config.yaml
n_layer: 11
d_model: 384
n_head: 6
n_kv_head: 6
head_dim: 64
d_mlp: 2048
vocab_size: 8192
activation: "swiglu"
norm: "rmsnorm"
norm_place: "pre"
norm_eps: 1e-06
positions: "rope"
rope_base: 32400.0
rope_fraction: 0.5
qk_norm: false
attn_scale: 0.125
bias: "none"
tie_embeddings: false
parallel_block: false
init: "uniform"
init_std_qkv: 0.0198
init_std_o: 0.00423
init_std_up: 0.0198
init_std_down: 0.00183
optimizer: "soap_variant"
lr: 0.00211
lr_mult_qkv: 0.7
beta1: 0.95
beta2: 0.95
lr_head: 0.00668
grad_clip: 2.0
warmup_steps: 200
schedule: "cos"
final_lr_fraction: 0.03
batch_tokens: [32768, 65536, 98304]
seq_len: 1024
doc_mask: true
train_tokens: 284700000
steps: 4688
dataset: "wikipedia_en"
Each number is 500 + 50 x the weight over its row's rms, rounded and kept within 0 to 999. Layers, rows and columns count from 0. Numbers have three digits each. The size before them is the row's rms in percent of the matrix's.

# layer 6 MLP gate, 2048x384, rms 0.0985, rows 1579-1612, columns 256-319
096:560528495476432565474504461541452533531462464493511564480536535469578500445485497412471468582500501478434455510522513481511516503467541575511478459560500512541471577414479505442633492517522517
102:443574489500508486452544603526621505559547424520443565533444509553421495502503630518551517386481516532487510488465496547515430414553459500441594602495494481371465495465556490481508421467539546
105:544483585498490485439538476569489519494554519473480494532458556472494588569459439447464404542502528443510615527493481589316429429574451403489435562501473493512598475536553517480506533491460503
093:476509509512513502604499499576521522512499456424500551493574485503557402539497495488583495483485462450454521482559572532555500516427555471513520502494460448542490545518431440572421534493422488
099:516480475496490446564497573534560494398573500489429469485413535443505536506488434473555474364462455504457487433442481418503519506429526436507450459483429488560503543445514400443378587505510471
101:442478430466512542511483538533588479518501471577446559455469508548480521515483489524489533535509416557486471459496530410397460600560389439537565497485567524423447458542491551427442445520459632
098:529487483450493464493496563564507460506459487603553551548515620486523583531473553514502539472481556547502484578585468516439488538502506487552490471474543439477557569446502456562545543489417600
101:527532452605545429426481466557469485534492534480431516573554504578538562514509475516541560475597465464424464556440536427425551451509456561459419469449539481517436442479539477530541526428511494
089:439574466496579614475560536556618560454435505520479537546606418437527475535464518516496478514493422589475496532437546550499451460537603400536409456484574573424583501453479508544515455537401432
102:423466444465463532560536485531418498490431530520535576549536598514593486386531566524448562547474540569532476396501545472528405471541518513597528413481558473540484432566439484443565491539521445
094:496519460427533513555491484431566544406549569585451482438451530528470491513520523521477556532505509563446490467484456557496512393520513563486425529540501458384538501488463577569549498495480535
099:489485527526550559480355618512426402534565511490573446502516520504451545549497532468537478483468549445479511548322528534404442559543488518491541448363514523551440571504496433410574536528579464
107:518453466569593487518505481571484428537599487480506494541483465470456459327529504485541463502582493541516441463512427407524494481484510565480467522503526470537520517582558570515522549450474438
101:649510521472466483495488537549524530508516525492517458497580604460494482466368550610484417523538443569497497618622485472516483480456482452595535405455610576415442388453504547465497458527531551
102:449541499468481440490447495537442573590450560477553474521470502516459539477499456512448505466613449566499524493487477461508430474590573537517564519499488460550479539430531453470470533530375456
097:487538551459538434473473572564514508489493541524487470494416535509519408500452400504491537487479465488620479503541537526503515511393570501445499555605478572577427499454461507448471522560520508
102:519437594534471446489491446493439544511461494446491586418545575551565516487542493510463482457491544441505517489403535535402487514611528579507554473459546471502558523591434509482467449439489497
093:447443476537482429554498471510490513505518486520517501469437515433451558538395398543546419459536370480502498477599554530473459439535478460513539395439422487595506567521482521560514457485558484
125:468514457437399589432479505541503457506476482486410594546542486501547493524502503457497583508533467489528536430467475577483448449493486395452446510501496448502483507502460522529511425493599476
100:470462460553516419477416562481484475506465551584450555502500513512497509529579527423389488582478425520541430537370389550448493495563506549521504481444520482499439497511467583442581549450515466
096:452504446498450490442497566512510601516549530544442491500487537434435589423564603546481507434536485585511476630442475466493494463462439507468590509534442518517439450476428428558380597438502424
109:581499519558543431449560544452459538548546495493531438496462462464521495488489470484531497464544554574497545539339458611478569460484530564585531484509520513448468552510525482524470510398446419
095:563427465600574528498459514459529544478437525509425551568500515587463497419497461528446508470538449509515517391446540505458513459536495528566497587394431561497457511456579479486533401458617453
096:507480578547454461437457552518526526526457559472352514562495541568522564498451500527418529551464505452502638553464526516509468564547454533473536477538658541462515517564486458454546395538419508
109:543580407462464475423549458487530461564471444519504529508503432591459421455513484480474499562449457430566370446462562504513481478530467487457468502447507533524489523516525513580574505423494497
090:410524488526512477448505488549409464495542532533573574540506496517567550562481403476487479546476598445581488547574495474497453548520450464467444584543543488469440489579482503435570501527465485
102:506497502544500511427513508455506525567474533438444601575540500506538511492481550546503534444477457509528516535490529476570482471471467486475585443519525563438517580409549537519501583432520491
096:555495436584469519409543497466450551483533531549534511429461464493505527546538483599466503514470528466500457468586548409496499611539536469453492528421514510455513464494563502476567576406557445
101:488440553347517507517530502502494497437456529550474476483559545511505500549469523510464504477491471437595470479620484477444570551395463577487464499474455534500528544489537486601516483495516532
103:560466575523441508574507528485443600535405465442544492448431477551577451504480491491560531483471463475450507532506551514523508411522473406535506401534462566438514567477457482500428479494530499
094:492487542549625492468510476551422432482510456533548453601485545493501580448526475509380475476490497516647454445489527488501444531483485531495479454506477482496582446507478456449501529453431455
094:496510385406464582503523552561527580489517478514515445478465460461421494519557571463527508498507437463574533566552451474513400571535468561544567564459535543534562509553469381494566560447508516
100:518448460572424469483512471493456558475467520397450474509521553504489485366468484525489523483526555499471444583502490392499581525546584457523397496509522372391457566512597460419497466517505399
096:428484508439550449510664560428575522512515528556447505548553592505521465451507544463497468513477434541491484435534489587561575509548569518543507497557479577491495437552537534475425532559372441
# layer 6 MLP up, 2048x384, rms 0.0974, rows 1579-1611, columns 256-319
101:501438490532462467491522562512467489474617476508585406491563468431592447549468380497483414485531591527463481467490545448447460603428453555574612499502559403492626509486458458481442568525442503
105:533511514551465530571562488435508519480503533406558493458532544524490528452541437571462541493502533528543432483429445534577499404534443486543444499558466581677521461417472526467563532518442581
100:518576540540536471575452456531474521451435549558526440590423383408492465459539444552485451494591513454512510513479441463520517497417426436465471559502601628507552500636537575560483463495489496
097:481588529453517551536453517603518412481425505467504482519486534490518528524482440454453528533447471450503476495453609533500466508477469566496572480517453534572403490541407396563515488495460473
102:515442495463514429514518543598501494556526576457496501401471456421514494546503466524560461530495507526530520469447531543510513435434494530528592520490525613449468557476462443526398548481498500
100:456553449513448561504521538569562487578522435555477498555506470459377567570457503545508483489469434539466485511527489487393497660489398524472501522540464526473464458460492424427493520545517545
103:531459524494449536536512464543451556497544564504452527475501428502530578598424539488546484455456582471577513490550483544510525506402507535536519588536557494565605469588536470516594464599495491
100:575557544488497547506521561442463503439522509463585479472434508463417465519557497575607416531490503515478538524565494471627397437464570520609492512454581442540443597426499500498500473534560602
093:477512531525472486565489431488448516516414512625522478525601432500465484496508418511466533508484544561492477523474493489516514516420482538434524482545409518498417478505569543506479423512507454
106:525460574554454469545495507499487595397496534543475465456457552534519552537515463459425522412459493553508549470512567505565428540509442477429497591563498524550529575485683499484521431552491547
093:532480541542455470490519510420552464426468545501456527470405580518543518440514543493422461484581552426539451460460453539462533438452463464491459536561513539453379516482472494521559447485491596
101:466546507538451490533511431540488558508546450612486482519558433567487385491474519470494498552577421585405460575586528587550488513484534521564497447476533485457358428552433538453460415525520539
108:516490503569496414483534429486485581425567491512484487560462433413427573506425468533492382541454549536488549581517506576548537493482513534588477444427549507496540431457529505491472566428492482
102:512438438513383531484507490607492484540496464518496540492403492557498476503545496477483551457551491432536462475420541502471505531572522506446469548535445502539522511510414477546553434472579476
100:448463532517522498502494555396563434406504487491454553444550410498541467567366524472540518416452561468426571543579489432518561487448448489609451507537566565432441432523466510513562323478494453
096:497469543521373516463442567522506513434514514479483513418378526468494465512484475500514480476509479460536515386562538581576419494566544540527527514454495525492495594452512493532490515559542523
098:479534498460481501526579553412527488538505471518395479652522434415485524372485464489582464547514503572536539550528579457631470451354491483407497484576473563529498549432524599541457516504480568
097:426523506584468430491491481524503457537418558511519517404518574467508476519437548427540456436501479467480476516546542616426530502495460503386583457461389517561536454405466538557468496531471566
118:501511488401459514524478566524470501525490484501586510536456512497548555504502579422434548411431383497463499505481552439442547434486529456470586439528471575456556470503501491538448569520386451
100:510454517543517501549680485447525592484481452547497470450458500517492474523542493478527488445481532465473488511474425556573489450397540494476578515528468432440500478507506514512507459592524396
098:439536536477469459461468472501465447412533483417458458486571473453548569503462444500448433500512501472573544429401606448347478497466486569442489603475491467479617565494488566487479512603538645
111:583487556550528455480526434507500557442517503510531499493483485488500481527445482503518526445488529515541521528363435526508531423539573487551483508472476531453358554573477481522452500467498420
094:420521554485436517442523416419451497421564511555514485472531531497489491428520464435606487549540544511465491599526427535444464534530434516484445438580545491614562439512466473452531542516444577
103:415493469445515435522522537529522476523539482438548520487532488558533494491438527547455466594519458499441535515566506564523422426454511543486517570371570513382435573520438502555574525476504439
108:594607512502622427523484512405574452555518502523525443457478548511578607523482513554511467411470455522514616515499417483519507471447583407529616535496552348617487527522621556563498434441533523
098:520503642473537555510416475544461422545476523517479492581481557518553564543548483456552464548520526495623478588470530462547501534436442499428547498525545420558559461438448467494470545526500490
094:469456418549479469533508501568555465423589585493465483489529478533432574488404495505463565584465447535541522551564555376507471489445554588499565503563453546542516457426559573551582448386519445
094:562484475548543537589434450489505536529486554515530409500500600456541528528520527452513466530496550560412513487464562575513475434465430423566480403506495552547423451564551435444500413534519596
099:521490536477504478463478507511493454535541476542532489475525495498426495430344518525503476520487512626478534640478542529413451450520498420463516465503527425534496473545557570492542531453413479
103:520458578505580496484459520545421572512509499436438578483631441402489490474441475533523526387484461488446656528522461416522489532550483558548398422453487521458567521459502381534496497568529529
095:572490538453484517574552468488465446476485554450497573404554555485523525543485532561566583541504445486435557507487468548510503433424498397602505535515518490525443498555536527482461546502526581
096:478541382453527570490492369452546457605539539441524436478478509443576416528525433551420566542523494498524557500412498533501505496496504625495479488445511516573420469485556537473562512574526601
096:442465431404511518515475537460470459529497450508468522501565469466513526595494481543518455479429553595558542497537528573478480474555417474499502414482452517485544495511530492521509543536398491
# layer 6 MLP down (transposed), 2048x384, rms 0.0929, rows 1579-1611, columns 256-319
099:481385425594581414590512472485428532520449542460536425365554464458595476542581483507436546534440535556535497463478595507537444426545561542418519471608487531424525506477541580447478489416475446
101:441488503451469462525496491404541514507565540541494617468481514473500435496547491434606484542452498515494533474462510516496499567563521461598461528559545470508567424499461461466480548444513478
101:429440493452485411467570454492576512517491486564479470431464413503536491477454565567492411634444495519415582526535468541556573517477497442464515525510427489474522517449471663546429476581492490
095:470585450527471503485466501511451490593549515631420538582600514515522514593492568522412534507530464553523557538478520394488489473484462449451483463543437428542503524413574562494448489427514413
101:524478441399483427450558452500455526544529506596501497562554549397443383567520498468555557576514471492532440533516410575597475512482496423509336535562581582568560473525444550525551513504519388
100:473496494501497401641491543595535460591523482620463523487485588576457540559482556475495559495475550585461530529517585465494537564453515501419522497520536481533531549525461545498506446532478535
103:535581470494472517503493454521540533418573491447566523502531435519528430479466499422493522511549479582523486442547451551423523397501546498452579491446461592555465482506521506553475431542468438
099:516498452442522619516476447497469427627477514524419468446491508451569482549459543504541502483452454514499434440588450478427516514490477447464432508379536484551509561467350540422466449491556584
098:471552485544451417569441494486460512510467508523418494459430429591448465475446497459465593468413565507524580561471422467473536472584426415564476380530514543531486484538588471472543444481508550
102:439493552588568486511526560474472474574504478570445436523449568552538517535504546463479595424601422496471522507469501529468507449434472458555524511432590503534509521509643536408564546471498507
093:482555400429517508410497460582435471452535483432592525444484545503493415570547515550525497575513500562514540462514470527571513479463532488544631529483497597501526456465511434531441406488396550
100:452443544536428436513522432397576461467461542558550504553435632549540660475394493592572536550416514426547442516470479511448429507588509521415387449450528466472428472512537398542462476453550616
102:471381487476445422433478475496515477529503500555521484532533490443516496470484461500402518503480615498501557433537426545451472560500641512495442451502464442470483456493418475473619531459470544
101:487449503464493410514589482467437516586497496480472553368515562439462480515516384474544492466579532434476531450484484459527501464552522501472518558508399522537483493491545430561526573574462520
101:460481511513441539558425523429449486482520461480532567480524530509511502542431559532500468497548485450577655487561420455470459560451569563515418670436469519464507589433432500537485558445569529
097:548453497482514470576531477553426456492428399533506536347478646472423460399451487529478490513506476441530542483427451562452488474652537441499471551548549497457490464499472503350496453539458423
101:441546524351555548604557572457469474538421538521581490544468557497511512534493512521474588472503456509487442564498461354401481453495595576599445540518580504479550437479534482446533472531468548
096:488554443499547522538490473558546546459452553416541487433551485487468447529356514536430532456484526453491527564456476577462478483552510412431573425534485503550441508514638655601555505534535450
101:613563411460455545463455498450537445470505553569502541475489537424635513457453550445508509501542490523533562440516543561441574372512479402541477547553532510467505534586414549479415563477511394
098:515553403568415501620494505493591610470487571451564584567457510553406464488521510544536524524617520423503499451437402496547566568478555520533481511444563498421423503388530485610535479532552412
097:471423529539532616504511603470424578466461504506615479520404467503473545511465428473464496514494446535460529453425486590516481467480513583571450448520484560502487470566515521508449518469493506
108:487451475517514541567476560445444498571429335439608496555536519431507416490466537430499501491472485521522513472511499541586434423530507435433493518513549498516487500424405410551563491530403557
100:403516528496532587448517378449582556520443483508514388442434507516593521579501522485548505468438601466451387465493614520416527476485508454486562484539516517508421457509470500522443512467433440
103:500502497484537446485572562550530500434525541434536426377468455539497528439538455572474536426464500463477411531423537546490486576503472551495533482419462561492364519580461531515487423472397570
102:472522562506455392469547576463561503478514516550607512468431445459471432403486453419570519486444469457530570539527527611456495450575531543551528519497505507550409556457505393500523466394477557
094:548457450513440494538508544456565517454470526516446538470434476479487512485456474476545552460582523539484488487472443443470506506575471468487560463530458512538450476506517482488411493497490485
096:604485498513447505554615433482531528501559484463566502439590395475457562574479560520566484543528577537519549513487443421519435527501497520503453511580483547568485526496508431437482595468423433
095:508572488564519565507541441507478483506452510471564483410516577366650530557576508560524524484560481541446468494455473535461438443626425512538511499503462522534540507555452518544449581491479503
099:451427435515486555515474497506454496510552442497483524376491452454504474525460525381475539577466452410481455543523470545548515544560575460481537527441540493528355481508498543504480472540555494
105:541534464436499454555435495554417492529573402442490556508593583478480415557540493453525499489491401543518547542448458514474494501530554357535449417544466483447551431556426582499458514533419543
099:519444464435499482465414526451593425417555447494498554482531516546538511562511432527477539540548472497446483472486517552452426475463484515511452493435507600516484450448533552452544487534544626
098:509399484513452570527593526438503591499550539568502524423536478429481476421497493494438494441471445496535525553553442488440518559492388462481540426541490494516488427406471517487480393455527539
100:419560586524507420418564548487526470485444500545441428611491518500516466486421487540571487398486621503463511514516518513492535413477524477507516505544468489466549568605495485471592538455531430